config.yaml
head_dim: 64
d_mlp: 640
norm_place: "pre"
positions: "learned"
attn_scale: 0.174
tie_embeddings: true
init: "normal"
beta2: 0.99
Each number is 128 + 24 x the weight over its row's rms, rounded and kept within 0 to 255. Layers, rows and columns count from 0. Numbers have three digits each. The size before them is the row's rms in percent of the matrix's.

# up: layer 6 MLP up, 640x160, rms 0.158, rows 270-351, columns 0-79
# down: layer 6 MLP down (transposed), 640x160, rms 0.142, rows 270-350, columns 0-79
up270 094:162174147117143097127143127148137149103162119152129148126108146137095136120100144148167125135111082087114107153133148139115109084118112131114107148124137174133097120126135164109127113129158140125134131133149149134126134122125151130109099115
down270 094:142161108131092132109149130128151127140102101139109112162106103113144105131196129120112151075097113110126123077138178124158122124150122150111176117149108144117144127112106167117154113130135133132101150067132118109085115091127109103093115124
up271 092:157122131146143142097199143094154152140143098146143103114104114133159137126128123134172094105143109134096115143093175138122168122131152120127139124139143136155150174114106194105110156138120109131081101094139160120200106114122119152158128135
down271 091:146116098098172155156115136081130127133107144145115123098122112129098148102149138126116091106157142161123154131131105150165141090096174136093135139180075125137103105193161140139110118117129141093092126106085138137117122171100174088148124127
up272 114:105145158117112152164069131129107142144139117094148114128124154140086118117112122165106129171145163153113130191123130117110104077097134124146189111141133114127177134117091069122117143101133111148174153117122156159144159096102081104151063139
down272 117:087182110126098078102103162143148088093150095177129109080158152098090149153102155075099139147123091119086151127137136147106109167133161145112143112148133141140113096123120120122125090138124115174132116142132153132133132135161124121110103125
up273 098:159145171106105142146162090119095141109142112103084154156130116138152132129080132140154106140150168138091115103167136152114130121111087133119162139134130093132130135126093139118126141115100181126122111132168145152095101104139158098130122128
down273 095:150085103142108149113107110146116136131072135144130126145137118137189098127106149132096098096139100106149131124128154123149141051135141088103172119184136111141128140119123102134133090124109112134127117146173091154125118124163132133137092133
up274 105:114132146128098109122092116111115132132131139123116141085103100157081127100157122134129127123184120190082122153161122124130135066086137111147143104127136154092104124127086133143119117141148150135143124090123113087136140076176125106130119124
down274 103:128146095082101081139165123128119120124126135126111075125129133131104151133125159129123123108141096121130133120118145157140103131133105117099104126090129110102109102178098178161123105083148123130119160166166154121129146129141129109146140115
up275 106:147110072124168146102142130126123105132126084126174107134171103150172094126123150139145143058133126123108120134141140114115147127142175109108191131128124145134157126141150160122143141089175166112126105139118101140126127085109155114137103157
down275 106:108073099125117158131170121108113134154109103107147090105143098152176125098112108144165110084146117086163121122100119128130159144113126103097177147130140120109133104121141132130140161083170097131169112158106114139128112109146166123129106132
up276 084:149108120130138170132124144108134158126137126189132127137150109147077159165150118159113182152123115154134145156137137130124187139125079152138185117143128111142165122100126169114093136112167151122183100151122132133096084140114092134096126131
down276 096:150179078151168108116118148113145119136145125093083121155139144128135137110111096110140128081175124053156144129155152135120108093092131143153086096116090128111123097136153106110109105130149164118114145111099131165129107101125170152135128105
up277 123:149135103155152114103086096106128166125111158121106128101095119122110124098127145120124100101095166112168144125118108153136105101080154129110107111125109111142160162185116128120147120120147086123111175092135135116112122155113072145090103117
down277 096:080124143138105101155144134150130147095106109134123085151148105136139096099117100132122131103097102131082131160166116113129146148120094109118163149129149155080104125088143206135135149143132140098077079103127129130142094149170130148091135134
up278 100:115118124185165105142087132090091177089103146156114076112146147131135162138119128131156134170122150107140177096093155145117131141116133157167107119105150127139123135151109133139128137115135105146115117162137151105129145147121135123064128102
down278 097:133188139156145125132176086108139072120143160133146131148086166134197122146142136098161116121123146119100135117154118082144101151088149141132149141117156135098121122112145159139156106135149147106094145121155142127139114174122146164133132119
up279 103:138132150101164141117114167131133111103110062127097099100098136093171150146118115134129123171151128121165150087114144091114137160156121169136134130163100161140127120106123120133142126114166120109130154137148191167100112140138156116102125101
down279 104:106125094109129116104128139159117159104113206116094148155138094105153112152115149139097136125147203131186163154164158108101141150184151133111157118112099110142136118126138149163154119138105157097098162116148149143120106145103113155133116087
up280 104:141124080104133134120098137156122136126148125138128118125099142139139167126101137136080126130156092085135151167133142160117114133138134122204121138130154126140098110059106137117149139123132157120105164102127102116111115158113118117128125139
down280 095:139139123181152133088166099166141145086142099124173164144074111157136106135117140121139122170161133110128096149150131134103124152107086133138118139183098158115128158109081112105143117086122096128110128101086103139144166129095143129106119112
up281 092:164094090128165131145149145134149141149156124102106138121118097134134095103159094085121102094094124137139140149143144147114139115183103092132115109119104152149121134159174128113105173123145114132172166122110135150143116132174171140127114141
down281 096:118105158176116116126060145116115132134109127173123137146144182124125104164112151130122122152167121126112134104121152090142122164085124138127165113104155106167147115122118069118126145142111130116106112155116128109106194099123139161130118122
up282 097:107142148075166110133140137171129154101152111136116164126111116139068105081122119155142154111140119124128149119132112138108110173128150184141125130118148140117139132121129129085142136136123141134116102172113139120136141110122177113128099117
down282 094:107101096134128110135129144145147088130166115121143129173152115140088147131148129050135120119127130161144147111114147106177159129130122112120153154153125085111139144135131152080100089124150112131150170148152145086128118189156151126149144137
up283 111:146085115120144118155153125135090132081131095144105126130127123125146104134142124105138118138118188117131111119174142124124128120088143130187160157098057119146132119135103134140138157165169138163135115127143121129136145101129135136094124131
down283 102:137095130151095105077121123140115149123118135094103170073135106159117113141084130169119136119150135120086127149141138127173170123106119109124123174146143149136105184123122152116172106121114136127120088103136131118188165128146087134181111131
up284 074:078131082120134130155133119112102124121099114079125144110124122097107126127159121130171102135147129134110110160131141130171128127143123073103146125110147181155125122131151135144131113126088121150152094149126186077136142141137120097147180119
down284 090:129094097140127163124132133074111086135177132129124123177158149129151140153111128095155116158181130145123114122139134111176100120108145139111103203109086154135115144127136156121110093128136106115113141158084130140130164092133120157131101139
up285 101:113138130139155139117124111149134095136116117102141125105160142128153116129126079157146115165103131140153108174088147183120151093135159185132163113150132150161111128142171124154111137131116125121113167118134117116112113114163144185186109104
down285 088:140082089133093098150142132121132164107173145150113158160088126131102132102162135132159110141112116129155178105163119091104117156072133116136112128089113144100129094098091103117157093128122124140131149167172143119128136090134130113110149163
up286 135:139149128177151159088149087157172104140116141068131140074149115117138146096109105131116113098107174166100138128123096125134145109140103162126140110128108154097150092138145115160134151133083158155115141115129145118148108144152135147092130193
down286 110:139141118101166133166146145108118146124120099122151158117117117143141107133118144086124145113133148145111172105161098096163129099164097178129134144119097168088135093104118092147117167111118184111087117102167146134134119166132165100141156153
up287 100:134160137141144086115127094136147123114077141162126143124108148134155149120071111145086125121106121135126130123113136122168106116114111098131085132105138119105143163129133136111096114102162111095108165163117171152093121149152137153136123083
down287 096:089149142132047130138111133090132156118109163147120135120144144098124112111111172158127111102152103135127129097118095116098126145114096158151176182163144144130172096171148118099115125100132171176115108127142117159127137164140088109100113164
up288 088:121159100071112119127105149109118122121161077156084117122097171125087102174107154161110122119120104137181135171122115141128150092100130111124141157112135144160110156152124145099138134164113144131160144129147147119102142104105147106200105134
down288 100:104136122162113157161139144152102151103162095131153097119107120150156116128141146182151136129124090125136134089133150149126131120086126085138077125148113120174119111135119131145134150097103166169113164112127087122122123156134128168103124139
up289 085:088148126090146132096147141119085161112140098109111119118100106142093117080086145139136109097076108125138097128146164147134151097120141117138108161100126152154143134117104119112142137130147144122045186159128145148117119140106156095165118151
down289 105:136140129119133153103083168171160107126139101106080146119150107122133133092170124131123126119083119095088124132142134095133125128134126105133163137120129171143142156132133121140081073171120152155123127129138160143101082131108147143122098157
up290 088:132158123145150124080089112117152134141138132069154142107111078127113167134115113099103158125149100156106108078099116136144129136147151102142095127122083150108130128166119146120132132115116130150127166150123153109093129071106137112134161111
down290 102:147147115133122145092117137156131118160148131098119127121184117125141141134156131117167130121130143116147149118126143109123147121153150124125114105144129165131163132137111139098140127113114121106070157088130139145144138129104169119146108096
up291 094:112135133147108128169052095153124071131136124122132149185140112117132136087106124070113130129101153138146139129146144184119083126126097114180112128138120145118144121156088161105077161147126115094147106130102140082157142106123108126126120128
down291 101:103141125127148164125159118152119148126106125165123118164084141148142141135129127157117100134123123125200155114129135097122157100124118110106101125121181108141074099148169142104092115124116167122167162131136111134096168164130102136112130128
up292 108:095099145122159138148110151117104138074155125138116142152140125122119167123156160177122100079164125147122118076102117133120172133085062123130137153123074134095159160113149116162110136129120167101138142094126106162142125139122110131116124134
down292 106:123172123098130087148063144153138114162134170132136116154194102137135129109164120136115124120122131124173169128136099122131148159123121132135108108123116106087126100112124107113088148102125102111145159119100150134117133090099117168111133124
up293 094:147126128083132144141155124173091146110127132114104150097140138148142124143085135119122143170124108119069109098141162111106125137100119144097117152178147122135123122143130128144104115163110154180156097168146137146079089147130124121094095152
down293 100:141090176162096128101148133169118090144187163172125096139143157121115108094122160105135105136132144122109105131151124140105119149132136092115166136146121140089126099123155137111146111123129154113107109091128145123150110119141095130121141153
up294 103:152202178118137098111178115123095147133075104115127126111122135065145089132139148103143130118158113134126118093143166129087097135132120133145128159129157104129120161112135104121091130146108111114137146126134122115120132164125146111104109149
down294 094:135101106105133132138133072150131102100100159164135068130139167156118124141166136135144130107099126109139165109145115147129117154116115085118126122122113141112120153101148128138118134145155149131140086113108115142160131121118124153160117100
up295 105:118113119105162119126101135149118130134130179136119124131117206132110143139100112112128130120117128117105150144152184106138100111087117116146135181088097115179127148090108137124121083140127079098164119133132133121110157151143150144163109111
down295 100:129121172163139129159118174158090138125091103142153142117147160144173164124111058152126132129127141128139137126156103153129113113099111127087132136155124121135098112090108101122129114166157136073128140130088145116108179097120158129119115169
up296 103:116156123089090119104154073150093126137121127131113131130126149159130073134153147154091118140118110126112166170122137139112140123100161121125159138104150087153126102114105186132131116118143160108159146143166141083115124092148083149135106171
down296 100:132131148095113107107137144145131157187079158133125157096103163148106127174103119178135154131095116118178161123121123179137172154132076155144132114150124103097109137105145147119182112170097139122131109098087163130119118151109121116135130092
up297 098:135137138136146145126101126111153094152122152134163090124158118133122145114157100123133124110114105107116176134170123159104146161107157097136137078084090092123133146131133125111096109135119174107140139126141093117131098074106119185158138158
down297 096:126119110121117114124129153148123119144129085082099120087124113128100116134103144097125157126103136170124120167095161144094105148095161141154140152104172141085126146114145122086119116119184087133111102109129104116123117146123150110115093145
up298 119:152103112144148156110153113112156139130131112128112127162119153139140140110099138184156083150139149116128160115157131112105112082129113063134116106131115089140147122205151101123091123123113084148112106118103177104132108121101127127105178136
down298 097:144128130053118132135152150140131104122120128108117134124114171092127120175156149086125130138137150109168147136115113123125200144175126140157142080143132117141161118111142150129126199118153147153112130134157108139145130162094122140104134110
up299 089:129161105134127146169082124117161138116123077158145123104123155095115117146091125133112128109166206158115122087113141105132098127112093086082111161139141148117140152147133124120129109133138088119145145146098131148152111153141157133095094165
down299 092:133112135146142098121129153180171138106135122087113153100110130158130126131096111118152137104138109100135117150096154113167174114139119169149125105138155088126129104135117150146164158154145167111177139138122143123118163105150135134124149138
up300 081:135116119120117097144147141122126098108161075137143127141097148100088127123123089140100130149097141148112137137086097137090131138094094123137170142167101150118159134118084154103094128138112151161187098129139112116119116130091138142132141127
down300 099:137136096157131104092110133096126102123128065115111141113178106113124140142066086140081115140143086133108110167110092134132120122169121102129154178117103147123099143095149142096147103147103118114151138133154099124108140110123151118126137186
up301 104:140127103127136118140131138135133112099135112116137091171075129128099110093128107139124123155164092161142131112120118132123138127135147158156147143147126122148125103169148145071109152129142117142124110106130124110168113080108102168159167141
down301 092:116109107159113191127131101132115134139121137135132159144141127122133133107143127108107098110121144115130167135147125147116153127112122107154133103150148137114137118090108145186169135117066160089112138154154158117127134097137133125149132114
up302 113:137181132108146105123145190160151080135130091159140090095163138116134134078108116137102126061143118165152114107130088118149135120132092117107120150119149155132114136095107082106124119104131163117144082147148129101144132109094148150105126120
down302 105:131145121151107084133096140116144113180129168109141151123098143127111113151125127106136124087129171136119103069136136146148117099120161121110116155118113157142111157144142112079138112108099136156139122105146158077148108076113141101098127121
up303 091:114131107134167127138166144127109140077124174138168131138145126097071109123079160129146116162121104142116128096095132125094122122114133101133128144131072156131122148118110158135124145165079144183154098106081127144121125141120128166096106163
down303 090:156109115083144153154136129146155102129136123138129163156149115157138113114198150111142125123130121097104099143122135112134176129108113113113098135118130132163124146157138174114150131110131114138124150114128149103115126117136126061162152127
up304 105:131135141129127156127158113136134135145072139133102102113111119156102124067131134149081148109137170158094112087135080148122157128150128074120100155161109163099122135123172107125098179152107158160123108128147107128101154117089136149086115112
down304 106:150144107093120148134161118099118136132147163132149138174134159179087103111140171116104127145130144162126130116113193101123183102107137128112143122140128158124114125091124095133109134085161114183159149110124118140112129141151132128111101137
up305 131:164141121136147132102124105122087105144127144085146128146138130132126126140110126139106179127133162154121184121132089128129106109113121143123140150127108153098146127139112144139119116150117139154093094181127161128155146095158150161133111145
down305 099:094102172103084128134148160088129120090106166125114177099098106145137102125160161090104114101104185092124131102134148142127170102161151169129171121137136110086148162084123161161136153121087120121116153103188153107138095147172129142114123154
up306 089:105140096115132188139158061148128144121145177155143140123130093164087149135118142094125130142142111103167104137117120141161177148188133143110131096114093133137150162116131117089139124141124127125175113132160140101131124115104121131114141130
down306 097:164117147168143124150139119135128084112112090103113142158123169119168069161125134155142110107096161134127122133143115123115115163077097169143132136123146111094141148118131117176132178109117098175102112139109098134123097171124160175133075128
up307 095:116061138165162109149189110185109151116149074136140127117128134163080128182098146146135113140137142176132111103149173124123152165100124127113132121132119121136132152135125130146096135127134124137138086156145103118129152152134099164164117109
down307 095:104095125132107111111121141086137119137107116136111157119169145087129096149120121077133126091171144140129129145108127175123136130148139098120181157144102137077101118153099125154122099149104151157119159150119128119125158125121103116147124121
up308 072:101143125095172109172132119147167120107117052141148154141161111128143123144109115154158144128144099150126110170119160136101152148118119119137099103104163150155127142106135128129113159125175106118136115089188135121099143110142178103140134096
down308 095:126135124177135139097160115104122118119153150141134139160103178143128140146133144154113113164162099169158094135129113155115129129119094115105075073129117145161129110128114095106084139124163124151110121112139109104096089147131143183133122134
up309 100:098119147072133134123123155139090147144136108135131094133106075159091088098156147143150118111115122128128070146131145121101138083164152141120127109123161109146153132112120086151109112142111124140099099092145118090184134119088099141162144141
down309 098:139138160135158131171132115143146176104135172136152121100124169148115118087100160118155104122104127116106114120122143100095118073152126135146140123118095113109119111132120101124093120141104093107127154142126091165133096181087111126180129118
up310 098:152123128095140170112065125164102095129102153133102124159114138150112078161159120138116141092093125125150151131092124179119119142147108169105115175107128172123108166119118128133074124152132148122111118157102108158123095124146162116120108134
down310 104:141136137133155160140140153134144118129098109092165152153109145117119167141106147155144121121155144126170102116161119122137137106106130194133062098121132123173123112150164138105113146109151157144119131114117146129126109144098125136182116130
up311 103:094135141144114125126098089152113086095146111166144151124126114104079145164141127122147115171134126100137169099103150082105149111137143127102148118160138115089094133141107106139172115158117174152154078149154145146137163095120109118111119123
down311 096:138139115135118118137144153148120136144146156116150099139156118124116141109141168141138135108137145167126081148168107116136108134111137129149110156130120132150088114109115164100124123136155092127122106115129148119155120102160132113189127176
up312 135:156176133072122148128116132141162183143109185125077144127100103119134090119112115127122093160127155188168110115127140122101075130126101127137137100111150109130132158120119121072109137101097097155175115155092156111135098113127119087130102161
down312 119:107128128109144118124130122153091079120116116086127109142130149157106139169118157135117118155153138172135134114096103137135147109148138136187134124118147122175121126102116124113123186115141090147120133098137127085149127118113112169125098090
up313 102:105115138127123164126172145118125152115130166120120141108128083123109121105127127131137082137171098162138142097132144174099108098120113127136166122128150153100142135178112082144126112129145125155121131134093128115118103109102129137109126144
down313 103:132133085142133136113162083119090158170109130126113134116071160143110116151138170137151097145106120124154113133104143150155189115151134148108113138109104105094114112161151130145077142095136096131130165129136110103103154149143145120156173108
up314 088:153144148165110121118093149119089151099096116120123074154113116153123170159104109084116169122124134123117131111141103125113141183134140110131113159125126115153122112133092103115124130121113151164066099178166117172138122130121131154113136111
down314 095:166140158168088145118130097157121103147085131152116179135159130161128060111150141145106109126120141124128142133135151123100160174097091141176154122138131131117151101125133125141116098124149128081141133150122150098109155149151129123103142135
up315 089:119134124140116168125130169155114137099108116096124129102113129094153123125139093110126110154075089083155110150131119136160107100161138099133113096171138108136148145108145135121117129152144137124080137092112103134120150112095147119146155103
down315 093:133105124155140105080095130106146156141119100102154113117128119130163117176161123096130112134133140147134133132123136076169096090144091113106108102144160119120130136183065139102102168130140120134139148156113142102125166092131173102129130141
up316 102:153141134116110151128121100142078145126130138114166145124155105130135159201118126102102125161161119157126124112120106138149120176159112140134112122086082112153161135121164130108098132129070164143127161119145121154110161119121156107140109109
down316 104:109175119084098155098152144169159101167128090120136168174152128134128126119123124130106140127148086147151115134137139134134166084135129154103138123084127165092120081136165113184113135114154121116127127179180094177120138108117105182131128137
up317 095:144079104108093134096142124164127147112121134113096177130148110164091145122060095101145139158157148141147092119118117113117156115092088131150138122154120105159116146096178087134128087147120131125131142144142095146157167115162142159165129146
down317 092:154118139103164108116146135141149143141132161116162082122120104143149122148129130145130116111088116151129119146163122097067148138159186145115133133113116144109154130126129174150135101107147080128085149134149129124103093123138057093086158143
up318 097:118128121120118129093144123106165127132169137146099130110137142085141159132128118170124171108144139164090135083091106137153128106136127151130120153122128092144135137108137133095133152151131189155086148179106105115106121139157116169134130093
down318 094:134168088116142144134112146106122136091116142136126158121115114177147119140161158124123113109204128105137106120143111103115118116147135090109111087143115124104140125108150112142134136092121132114107156140105095145109152087138136126098129120
up319 096:113146186116156151078125142135119124120094146135130107132147159123170134157133096117118136112143059153123127122133130128114042104115134116135102155136125146107122158142158117118103124103104124182130116132089138114120105140165146111153137097
down319 098:126100119138132141088142120112099168128170113192125142149168128141140134110147137137161138114112160123164102156149129124144155144109131143130141102124148150147082104067101141121115118120091100096100139098139107189096141138124114093140137102
up320 109:124127111177139122163145155133129093113157109134177121123138102125133206103106099132123127102133134086150114155133137095131116137161128130138138111147141154125165121108106097139125104154114106130102140135121111136144148143167083126134160137
down320 105:147161112139125113097129095149121102131107115126158171088124108139105072151138143124153173129124154113127144155133143119128128183178117101169122134109133121119117105165151144088158138124133120120133125138102103145145166123071116089118061130
up321 103:117104145135172094146086146102121151153139113166086167139109127132104130115086088099098146161103121095109129112097125127116115153118166109112165132122115148143154106135158142081108102097096158127117148117109148126124150114136155150171164090
down321 098:147108128138130108134099089158145144132145107151115140156141169113136108165125139141107137133104144120140145117147120126145162131143149062138134111090119122110109059130112110101134146103133151120119145114089100130146117148085117138133119103
up322 094:158135138102113111102095107130106153149147154132091098164132131132125100063146123159141116114140093136121141123126125105115141109084124122139106105117149154138110121112140162111099157139190146140133112134071103147121133120107156137150111096
down322 096:138119148162129112119146137121131128136104103146098152145137141139131139110113159101121119174174109098126076130158092145087111140113129119177179158156114161084119137094104126123138067130109089147157095101145100097129131114085144100117146105
up323 123:119124128130163102117151099093138152113088155121155164124073109154119146163135122082164114118151121127138114104141148122146109143144141128120113163105105127142089137088129108166089132128104124148155149164190129109127137152117156152134065104
down323 123:124166186144158106138148098106173145105141149136102161132101097137096091128094108106107130147125131167119116130145115147085149102130179141139114142121109143158096094132140114134116121119106155157134120135128126107150102167108169105089088156
up324 100:177112138123108143084104130077150094112125151125127145148120119119133089110128115118136098163143105165187154101165135130116166104101116099138123074098092124143112111122099088143119118155055112166142152124173197115154131144109154118141101148
down324 099:169122180140121103122149161130124110110108123110112106145077121139095114133135138133153100148126159141156147149109091074116101137151153146055121190138140105150124131130139158126129131118140137096094136115108111129159090127130119119125137127
up325 085:165113133087149097143126124157150098134087149104131148143142096164121094119131108124130096179146135127104162172081131099108146138107142130123173072144132109085173112142131147173083126138117173145117132167110117135125115156190175125166120097
down325 101:109136098173131095109109145128125136120124134102123113117165142127142145102121150135137117099148118146176108146134103193097099124118173128114092145134125149148098122090132068092172121080124133142120115115186166135145086092112098156105128149
up326 101:123106120079143139108090117127110109137145197180147125150097146107115142145131144127125175140112127135114135094120136130098092173128122127142148139101135142126091111118120185117096129160139132148127149151120119131169130102120102159127143106
down326 094:112114131122094125086107099094101142111126108122170153125147145117123145106151145085153179136169081099158154133111128137100177133097123146138137099140118131108114131118112150144145113140078085172130120123144180110108140124104160143130160148
up327 103:132119134116128113109152143113158084140103188148114126091130132138155156158138132134115124119145130123133101112154143148133098170123145110134121138169094102115131177099183136155126154132116103162142092160135131154141136143125125107149144077
down327 105:125136140117131128157121108081116163148142146111102112093140154100101152096118151148084158118120128135105116106188118115084170137103136124132108136088137127147099114136126063084057073075128131138110100161152123107140148129107109123145147115
up328 100:135145162151097145090128099173125124115152123115146103123159101175131110108073157134147084164159142125167157124116127139124119056131071113143137123147136154129084126117121127147061120145126141102120176130121160113114142124099137125099156157
down328 100:147079125118114167121160123178104130121093114176105131106088128085171099149138153157118148097095117108106165166137136117140162140112191122098125106107132127128158183157132114133106113142119188145100143142154137063112146147144122125147152145
up329 082:102140107156146177134086142131145150132129143078175139107146120139084118117117142158165141108114161106081143125158144117122095114135133191137116178093126138132171140133156144135157134120124172090123107135149130153139117158164130103134153127
down329 088:103125191133114131121110137142122112114120110172143129072141160105134132129113150092124139117115119121142118119135174139132142113098129109084140169120156146184128127119184184118122152142110100111133147125142170138120164108145125083117125133
up330 093:116156157132151112107106127128153176090138095124141163125123183111179122070130138121128151133171098089128117146141126090146116088145137137161144107119136161136133130169151104107141152099126108151108102109081130126080076098137109106145140152
down330 102:128146098119164091132104124113166121111157122196168118121148117131097095170132089143110114157144104167146165089133116148118141161147150166118091158131168132102116148079115134127119143098130124100110154166123118108131112157122139154103143123
up331 096:101131140113186116090126111151086176153112129162120145124122119130153102132108177084117149120140126101139154151161136105083114156116103164159161133120121150148147136117114152145137115117147098089124113116157125116125156146113120094198135133
down331 100:117104096138133105155122148098102171154092140150175171121107109122205096142142184122112152122126106144140121108147091090092112158111136135132106111132158126107143088093136152166131103118110140128079147119113149070118123145114145153156155127
up332 101:115123185113165172175144107134147125149087137104113087114102175110106097150137095143158136126085146142069112165128110128118131141122148135129117165158095079135125174145158144124120137109100088104147097129160167131135124168128167167135090122
down332 097:152135159121178135131115137094167116149138120090109149091139140110142115203162154099075129115112117111080158148094142113108164136186104095147145154101164157137150178125111152130128157157111124136115133136119167111110138157111107130128102122
up333 092:167116133112147130156119125134135118146143142139112133118168166142108098101151132160116134122164133121105149114158131144178092117155118096141103130136136132144099128127093149078111148100129149110161148151116122178134137101114136120130108140
down333 097:128080127146114163147162106149119084126112163131144164154109121155191145091151107130134132106212143146132137125135157132146079145093138155099160126113137092134146130149122155131165107135148129148114147139163079128160146160074148128144134180
up334 082:131133129114114134156127149128114116089127133169141120092122125153145074130171115141144125122094170129120145106130158133092123176151103135161148152120139131099125165135136136128121142103138161144098125102128147120109109155164100089128123125
down334 100:093158121110129155087080110132097147115169159123150119120115103133120116116110110084106149127139106129119099120115121088109097084141109187069161121110094082141149119089088099139145162120130150131165123121099128114154130135123103145104134125
up335 093:167140119122131173112093120119122124124124191147136107105159119115131122141128115101145169132111154157128156140168119089156113101133089132100157083129168080119115142128110135126126151145098170150119130105127125153175083114129086122146110172
down335 089:121098121143073125164098104106144141130101082143124136116130143159127166106169104168110055095134080123112137105126134122076133150153122101124101143116082147139149147149129103130156110131133108106156090114155115112105159113108136112109133089
up336 092:169093149150146101131106124109126103165111125138142129116125167134101152097111167123110097148118145117114118113116109142118120122118118118068108190128068118134159107114085147114137166183142179139176127137115114114132129120124137101139111108
down336 099:137127199151126119136138106147130126119112181124094113148126096126159148119172097151112087110177131126124105125151166111137178120096105121154171131172154122123104167160086089123143138095095175106114093132147123105113131131117150108134127130
up337 107:163116107119135139078201147148057124151120125154151162139128103110143196118129158155177129137112126134184102110163134134130124153137096125160171124129141092113116159126141117126122133103132143155134124131150118142135131105101108110109150099
down337 109:151136097112100141123153163148102156139137121104114154144168141106098149128114143079109134113129136147148171116143123155104155122150119115117083127131110124118157126163132137149095134137168160131096125135083120143154166118089092095112132117
up338 104:149105083107145133148135117102104135132142121166095131109168158148115154142136145120152119136089138139126092113116130153163079127142099157157160116101100104117122148142120150111133147126094115146118118090160101108122164148113118162120128128
down338 097:107141118150096174106179117086151109129112126127155136124132108099090116148138133124134072137128102153126108146151162098116148140112119118139153124086128092106136113125166168135147159151113115127114074128134131131139157126094133100117114145
up339 105:168135156118114139111132126127149097121103131128156187139106077162103134095120088170098134068130102111151152105136114146169102131127123105181123155160107133146111177164130112156076140093129139106144165108124121127101113104101144095117130097
down339 110:155173100155107117125111134081089130080107134127083127158110107127149148094110126141105124129090125157088133120106169137087136106142144097101120116087140167146127131123129156087133135137135134112110115139107135118136089112104130129116082151
up340 093:157147110127133062131176099117124123128090133170140138095103125140109091123180120146147137111132104110142134139139105117209134102161123096111163089133148156128149148118141118098134104119089145148164128151122146133186135099127080128117102138
down340 111:150114141090134126098109121091110110119138113138153139108100073110118108126120123129148124127119164163140125127104090113119083116136135172112092141175107115086156139170137121130132109140134139145115152101128169120135161170112121116122122141
up341 090:183126121105162151114110067128151158151118122078124116149155128114156161112167128120110127142156089103116133119098175157130094138106091146142167075158108130144131115142126136143078100088129053092122104146111114121179115119127143106105094166
down341 093:137130113138074103144122122148131131083141160141086155125103115097166142156120087130105120135096195140130130162158159084108132081147137135099109146116102105124106139136157137089133131130143134129125148081141095141141172149115155124130143128
up342 093:119128154123123126125145128149126116129169110104113110108111125136112107161108150173116161139127072107091164124088081116139144105164112126134130133169154142133136117135085146147124108134141142156131128141150126167134134102141086130100135155
down342 116:114120073089153166113147112107098128099146114120097097154105126107161131115135120144132095115170085157120143140110155123136105116129101137129104129136078107150142121136109138103131098111160188138119124099132123128118128110118104185151134131
up343 097:132107111107156160148099116165102181122115171111129138169127124150108102151154144151183162128149135137123118158141141146112120152157115158091130107135146114102123120113148121165101127112136121131163104135141100095120171154164124088132121091
down343 101:145063145105122136149116133121120122126161136185123177131113097129146135130124116117156146116147183132163124121137162143108153162180110117100088156165081125168145099080128133101124132144176158125130142096148102086124180123117132130137079146
up344 119:152163156149095134141153114092116147131128128122144091124155099132151141176080099177139104125187149154093170111155173105113135103102145142150137092146121118125126184099107132129086127150120153135128144125143106086141125170123126107109121202
down344 104:159154151153115117095135096113143110144128110140164133133116112162128157152140149104132163121103110110119121131140124114155127105141102102154124122151102117149138107092131118147129086155091118145125160118123150127158182085144158107153163140
up345 088:167112126163120128176169117125141157121162138145072169104156125137108162136165114146141127103127108114125151133137135134167134164116093101089134116091077137118135176157117111108177169154125131133158127129111128162096102077072143147180091098
down345 085:129182139086104079111145158116126103111074099125164119136126117136130128159158120107090164149129138145145161118135113106142119123117131106179146126144172150143116084143131111159116127176077119122135125138139149146172173146144165083142148132
up346 116:134105107138166182138137161146103155120147144144146146116090128144112196128095112141166155135175159115109127127152144133109093139153121155083122129109167107138140115131139107098111125130157116182147117124151111137128102126167091124133146140
down346 110:089126131120129128131081121136100144118120163114134137102136105120146136129116116116142146140118123141087099120123083124119116095185127184106137067175111146148148139120096122105121135117138166159112150104137133121038137116080122129107135159
up347 097:077196088159134161105126112150114134120094146156121095105073137133144134179076107157125104114170101152116125126148123127159116110124113134158107108141098130140164139127137130131124166120146101083119101156112118141148114148112169114131114099
down347 098:127122145083123139086134087093149167121108121085156165156141080179146101154145144119095129175128164151145193143151109113127143130113154092112083147132161116106133122101126111140124124091140141116104131101119114124164163140159125149121157124
up348 093:162084130130149196120071155159095142109129145138127114095101174129126123136153090089111139142123114107091104082124130093139139150102136102089141132105158127154148128113158129083158111116162138154144104166145149122127122155122135099095113113
down348 098:080121151175117143142132111136123108127126145132135085119123157146110126110112160115146136160111114121108108136098136113140121153098088152126104115075090124159152152166146071116125090121110124116113099129121129134116126084098165062115147090
up349 092:106133119122163148117128116160092136126113088144136094189107115094171133133142161091146116127134127143100092137117149123130123150118113139133158150102151139186144109083122092094115118123122114126148130080116079130090116121130139128170153117
down349 102:187110116118132141127129097098087095105141099081163133057117124129100110127138111100100130118133104135130142130099126103135128140136111141122136123180113107130142113155112113096122118169107138184098130153077145134152094128134122137116096133
up350 086:157158126131136171124108130099122130131110146148110133202133135137122121103132158142158150120124165106158156094167075143127128156084127106136106109098126138126146101145152095142078149183081152130094152131131108124132093093132110114118133119
down350 101:159136134129159159124098129117141101161106138138126156153130147148122105099114109100079121140136158122142124122173134140171083133100142167153079143122103079153125110089085145134109133111110097156109063131126136123127121178144148139130122113
up351 101:125139123135159140077162081141140122122116115105110139122122094119161121144157138147117078169127155132125097148096158108119092138117097132109111143091120111142146139111131133106133149142133085113107116135134131110133155137104146126131121179